Part of a small language model's weights: 1457M tokens.
Each number is 500 + 25 x the weight over its row's rms, rounded and kept within 0 to 999. Layers, rows and columns count from 0. Numbers have three digits each. The size before them is the row's rms in percent of the matrix's.

# layer 4 MLP up, 1024x384, rms 0.141, rows 371-404, columns 0-191
104:491501475533498541510476477525457489489509522513503528539497516453476516506520490518530477488538522516468455534517474499480505535544514568510485503483554506463500502495482482542493491505513489519501499494509536500474491499512496551527498457505499535457512529513537466469475496506504523527527520520497477479471500470489543507497497528475461522478500521503460550479499492477499506533501480490487557501486529506467468505542531518511468500527471482508522470529473474509503503492471493486539526459520507519489487460504537485522477513509515538491494487465478517501479457488452498516
100:527492536472473542534462518506465504506493518507468533510495538523513506563552488519522467472509505483520516488525481503489480539498550468520479448524554493506499506525515517521499501488465485481492496519433516532475455500523500535526504526512500506486491517434503480515482467493541496521457500508522474541475482506479491512542474522506476540511533504490553524516487508470504481455543482497478468565473498492530490549475480475485543467514471493503506488512519551512545492477439481503509490519493509487490532478500485460418545499498515505468515477496499491496505502505512498480
096:495499523483513466504485517482560465513493477491499522535465481508532485533485459509539506509480539484493514516504496531498574555516564484519508453474507510513531471507491458447518446467521471507473483514476511505506477496512506490485499464482490545470495527484512520521498491497496448520465507478497512511483490451490516518477487504480486543493559527487515534468507511530488508485489540505517533531546493485483509490476515515491532483516494520490533520487509515515488499546484469452523525509480517496469538509453537498536552461494508501486526503480529491474480500500530458499
103:511489523536507472487501449493507527482514474493510460493527502506503515505492502525480455504522518471566510508504511513530474489500491474496513502522492515549498478494503505464515450443503522484483501471466475478535499499459475476496516554540518523526470496493539474489479509448541513481490540500478531522520531484541500477529515516518545526497498490523512491492427517522488536501513552480503477494524499537503503461458485499502517524514484485428530458511484554530475486487474555525530505462521508476469497494460541516486510457521522506530554494490471489512515501503495534468
107:551494546498500504482486486510487492490515504493518513472492498496507529524502492479509507480510472551503483502512520520514521524481517511495498529519453512533441464487510528526473524484491533500445519489476471518476467461508508583476511483505465527488525515463498510512535473506520509512534478509497481506508481504533474537492463508506483540528543524523521475504484536516500514485502520501445498493429459500480528474490496506470459540501481518477518488552514506466497492467495512477522490521489463504497489506513506536522519508496496487461460518505483510525522530506513507502
102:476503516515479479504474532517482513493492557513523488494495542476495482489505517519539502486502488480511460507479499494459492501505491535525499506517512503510457519443480516503517474487485470509496470509464461515509509503527510522487573493503499539461512519442477475501482489488492479489540519494490487496510509469492467544443498523501485509492508497525494508495495484512477528513520543490517477473479494495523521475499523520444566486541514516523541482504484510520492555508539536553441557494505463517502507513537481492492505512526483497524461540501485536519505466537473500506
100:475531515517493548470495517509475519526457492503471482512496473498485449512528499526515498508508476510514508504461528522491509520467487514496488540516497503506530536538525507442485508513503495485435518509481438440498526509533498523506498498453450498492473494500458489472539535476480488518504486478493474477534499508479505519512482496523540500500521453464505526533473510520511505549500507525496524501447499495526468516499505467491468530496522501515504473484519499504479463479505556575527499469534493479544504494497497503492493492523520483524501466516509520536516489486501497474
104:475449501483498458506491496494467492531460537551498522541505495519496505522530500471483505554502456521472527493513473507521520507558455485466492516554497472501485490507515506473490451526477545497550524517492483523543516552493509486511485489538470520532496542456487543480492474495506540496538505456495525511482510501528513538478527500450524517528519447477483496545480476484475514512516503494504559528454512527520529514513513473442480510496542461499516510481497545557508451498546522455502488483558504461487538499489497472505502516463492517504473486467455466486473472482510515508
107:518488460527502486493468468486493504528541517502469454490519519461488463503511479485484474539471485525458537531502539435521502503495517478480518518503496505518534493464450486487477543506524527549502465470499482459471531512446458470584539546496492457529526482507502464482512513493485491484510488460479530507514512501495486526488510539463476517519554511525484531506511518458487504486498430503505487498522476509520474506504480512538531482472547475552508495538497529499498508488518513497461509479502519548515490510509506533462507494512526482510507509528499525518492581495518508507
116:446496493469528473480548563484519496511522465485457473515537473489542491515527483546520481515543514516524470490513515515488495540498545480483483510477482515483458495509521531512487445463497523493512486487488460523482488516533465459475523463507496482496553537481530492473526487504520491531511483438512511486564496498510527445453508493513511508460470492529471476498490516528509575487517495545518491511485518507503520482509476535502497503467456489568501501450516501527499491460493470511484495524530475480503475495489514511526443508531486501528477490509537481520471542485497482502
102:523536518504497509486509547486516460528500486474504502522531517521472456512517509506497512533491519491494521487481478507451546529539473502523441516518469538528446493489515536517460527534506475524467473503510528521523483429485520525494548517475502471420489504521515499504523497476479519471502524512532531509487509451503498507501484468516483553467487486472510509515503517540514503513522530529481537516516498493494555505521506483471511447537468472512528512507507537500496508482492520424504545492548500534456498499500510504493528512504488528551488514506512526464509499461503488498
096:500529517469498479519521549515516482535498504518494504543452480472485478454511482576522501530536539523517486486504537526500496509522484519529527501461466508496479525474515490534520498489489480487525495506495490498518498528557545559498505518514517497493503499485492495465481505513527480499472469502491486491509487497493498504486478477497534530479497505489505517496468577499490476532478516466481496492534493520505491495531532500514460501534516543451525452523507534507523462492502514494489499494492549508534490523500531522507510528489492494487497504498509484471476490507513509538
105:479499470451515542493503521538444488531495471507514515494500530494460484478509501486440497509558453499469502523489493462496516450478528499526505564492507470496508491481501456517488565492552500517528509516526475490524499504564488516529538521479482504477497514484500514491494518510507521532493510464457494471519490502468508463461487481464502488533524544494504485467530480503516483477479527478520552464492545508519497467513513482470508506537507475519514528471515457502520472541489509456490518471493505507522525521491475502507459482532511578500471474487480510513468510516518501474
100:459524539525509498502488488490460511550488510509495459468494501510459539497499498473475518531473536458515531451488498536475472465493496502477485485458501548477572519522496467512454485505489513451476516522494492501491528468484486483520561520503471480548545473516519486504534500506535499470506501508509440483481493504499540502513496471483468489504516477485527515545492463538539492486515473497504541498516481499513479497488475527535489535515511467471481494451452489483512512526501486478479502505505485502481555497489481531468534493512499476538450514563485557469474479525473463486
095:520479525493481488511507467527461474512469512455456497507505495474506496495508514465525518484490470527500468520473474538502511530544518531524557468475505518460529508529528511494481522453525520515498525508496502506529481509506515474444537480544483518524491497462503513478506508518503547535468533465456511513510523533473508484494445478503530502489500496525514500507430518500483508533484519492512466489516463491463520498523519551495498529466504524552461453494527494502505512530495537476502550503480481496530513487485467475520489544512553472461558520501506521549480530509554524521
101:509493492477536498452518483534513521494508536503530510456480561425489547494476486515520498486464525512483475489477465496518499508481451542471499502438508508478483524487484488481476511533506524474463464547474473510461519445455470470511493489522499525521472461527468477480519499486523531546478491487505495504467484496500501523528471457517474521441479529529534489480466515496516510533508493510483473506530487530478513483521500513470511481520515500484508522507503506477463536580507501504474502452518527498530537468483476498519499445463498494496515491490479502534463484497501517460
101:512517485478449497479472504492507489500501475490509515522549558480512490493502498485486486487495551530493490543475484455500512485499479509493522482517529504533489511468490513484516524560479503513461525501505477474470479478485463514488465517519474446465519544498503524513511489510501459506469477507499534476479440523522436491494511467507490476531524509464542495447505498464450487463529500497502528500523505506503509524518466497479504481537511497514512533512508517505490502504493487499524510459507491462493505507483492471502500509498508495466527500497498465501520489517501442498
106:467516476422449483527472513474520507502497493481486492475532533459516544477476530516477458493452443519471491537473477490477510466498485512511509512506564504485514528499477532456512498508490464496517519518525465490473517526538473464508491529481522535473489522439455501459423511521493513535500484477492495501540502530474494469470477526480485490492521475548517508501551510509488486494533492502486524524509505469487508511495524484492482547476477494506519526498470497459518489493546484497514496486483481481517517489517527526524476481473499479498507486533483496517496514545521507525
106:505481520479481452510523549484513467482471474490505468530510525452493461494520517488502512504489481526499490465502498526447490472511466521492506505522477529541467520477519479495503505511532530482500486514546498470497529475496478491527551477456491468549493508529496527477496562495512471506525470525474538512484525488489502483549511474490498513506477487516483474514474514469497501497521466455511521525461480520554486499503508507501496508504491487501494500479499498540517530499536523473525472489508508498518500537528553508486504495488506505490478509483503499509495513443496533488
104:520514507487459536499564465489530486471555523502493487514532501521450532508530513512516515507521472523514465486499530481495507449423476457488514507515462534523515490511497508501479543494531512486500487527558515507517542467458481499501460514508486527514529487539536486500512528514470494475514499435472475516476506513510524490491498481491480473490488473486520460480570506482549450442447504565511494467470525497496453484512487500532537455509533485481531522546509486486513430514478513572507524456445511499534533495479496478549511497515522465526493459515491498519452487502512517503
098:465546485470488477498529506527529518494493518503471498518431481518526542551497500493507508527520481517504496484510492478491523510489511484515487519481485540470543528526520514497502489434533518470487480488546456518521502507494530521512494478551509471540458471460441479490481505517485516518510497521554500516513496491504538481475451521540486515525499448501509481554519502482493517493467507519449511496504542490497450514502528484472532505462503519504507477571526501519488458504466557515504514489548451476478506531492494468471465525490558519508523520498553495537525478497486517525
104:515469496495518490508482476521509546481501492522509477524441452520489489508526442506494543520460481512506476500524480526498493452475501496462509515482484518529511497469541533492477502513515558496503490516510489511504482517516495492493500487509478488492462501549519509496520533501524518480496545505471506479461498464515508483540488501507436492468495524534504522531515514466525503504480531496549473480519520503505506492469524508483500544476517530498488571523440487473519494512466499548538463458517520494481533501456514508520492497427468494482484487528513487549497476500468486502
097:516504502514497477500512549498489530461507453471463497514507502523523492518505520489488489527517512484496481500508487489495448508470508493526462486496489484484478501484444517509501495488514475498448527467471486503514514490485462509475498483530496514528503555507528466478521451470492483501455488458487526466493521522471484483504522500476514519492541473504491526513546513453520525519504505450489512514502487479527453570517493441469447540532498526471505471504512502479486493511500544471510538459532481533530519540527562457525504554489503488505478486513475525507495473497491514486
092:511494512498478493492488518498517479474447522500490534520507474529496484526484480528505501479466482518543537511495492452473547458490491506509490511461462477495493527517548509515451512474494465522516440501513461473494495521497500493506506560505463504491501473517530448509529458520532484480507472486516470539515516495530481541543487468482440535521510523508532519523480519541479485532493474522541470543506473493482515485481506478529507471485495500531472494513449515532499479520490533491506485527479532463480488493494508477526506437499471482465508500511528487500574537511503542492
088:476486515499506500523464510512511477488498497515484516483493459493494511462490511476475541513554497514501492472488525456524524524489511471507525477509508494528503523479533521500482493479481465457459526483491501475547496519498538511445497501539475466506543487515498508468533507496503505498513488461519553464487505533497465502489486503522503575514512509501478518486512471519563475500465462474474531491483496490557507480485492508479506491474465535457505525505467495510518529491510497493499523517506511511502511445517503466505497530522512439478516502528487489500476495487520502514
105:522486505562512533488479529496463495442472503492504505532525507495546456522476507521484515530504442455461452506488536467512466529502464490510476470492481464474496468525531542530476482459493537530490523528499504476501467516482468503479482483475539503460494506442515479549511507502512508495512476542504528489471492531489516513520454500516486511493497526488534468520493512445509527514535566501450526515527473495481480478539453513459472482536515480518504517489490507499488535470488499527506497508476460490483525500475485468533517500476499488526492517541510488479479509499471485477
105:484485468493522502524508510461502477497542516499475530514529497474495480473477515502428482504517479511516521513531516520476522502510496550524476500486535491557525503509499515450534457475544502497496457527500500444498478532491512539503460492549470490477473491526473467531481485547469506478475518518510495548485488508495521523465474522507506489475493531514516498463497504476518511501500525536497511527525470479484473479508510450538467507505509520474528500510501469493518554476512488471494463477482513533473506486497518511552437481551534503500517502467487507508512511549538442517
103:477428504532508502499486491522495492556458539485497513498525487519533504554453536517526506455496507462565517513478506463527515499491507520498491489553507458479515541481489538508510519511521500507517513504498478431507482490467503485491470470519566502482511501513531548529487490492508497494508520520489506472528513527508482469508483522502495508560475491508518466503517477518535526538476486479446486474497487507503508556514468515502505491484487523543489495504496492491472507492454492471469507469505441494553547516501485471467531507515462510530506503453527491514476540498506516512
092:535523525512529431456537562525502494519466508508504518469482474505527522494467504487495544492467486493508536473505467508503510504474502484496483500489539480509512494550465505500503559461483532520463512471513535521492522513488528495562467498519536512486483515505480517518467538468473498520498528512568491492454460471451504512520498508465509518509497524496528487552523461507499507492474521458502465512484503476465504524529518516538463506536443527529470497486470506494451509524555484517497491501517503517534527501538521461488503489520498495488487462472487526530535542503532463487
104:503503529465502500510494510521521470486536485522502519502465477488479533515471498490480517478474471525494514515548463476494476534470514493512448465493470454524542490507466478485495472478512530568457545521502504483490489464486506492469531537482483426550460460528548553497516502501478470518491451511463520497454465492474484480547482569507504465467480503483507514505473483557494515513530471552545508540516534500534481495477512463514489498537528490520492522477472514511514500467467490493476501492483491532437481506536484457524491466509527495526469538456450494492567507500496499537
095:487486450495485480477471521527548516502542500479475473509506483527492462513531556477495496522515503506503468499512490505509504467496504471472528503505491511466505526468542472526502517464485453528533525439556537534523543513451525523497480514476513508534491473512474515528501447520443540473457511530519496502437484504498481517482528492495461506493518515534512470543541500495464529536499486523496487493496514489510473515479481477539464483498525482477545499483500526512500494459470467491524505471527499468483544487493524507464495515512500482479532513520493515477507504517490508461
115:526523471517512513480501576536500537504474480472490456529491500496539469492487482449485487533514503522526517483502495488479492547543520468502492529530489492443507554510491495476528469465457507501485473507487476484548504500556505499513495425443509531439519527491507481531497502490462515525512523505502522457497520526517522450498511485499505481513502502540516487528532492535493464499525505541474524519500483468517460524497519459478487514498469471468474511461506476506523489511515555494508507523552481503529472482500545498502506517510474494501512514514497496507444469486488509439
107:506480505542481518506488505460514500502538514495468477461486504530536484469485508483469487559490493437496501544489508492510498511537464470508482462525489549482462491534418503535473444529507510530459499531469469461454486497493470461503516496510479503519519500532513500514506509475504515522492492492476490474497475462504444484499489488484504510502410443488545493484494479517540455525514501475552505487500499503500493506521476520510495452475469510506494499518501533505519500517528509487488540518536481461466484522466475515453529513503474520475478578509473530529508451524478474530
096:496490507510494552503513521528488523473484508532488509509554500471496486513546524501496514472492504514490486493490508499496510483514496487483482532523506475490505519470476478470507507513531450485489514516522510475505504453513488504521496514494509543499483524512530466506525529506500517496407490474538510556513469489503511489509552486493539537462516529557483481517535533492526499519512537535490481482491557517504477477545508505514473507515514489521488452480516481490491475501542534535440492511431465497494506509515518468531492495509496462506525502547509482499462568525467505513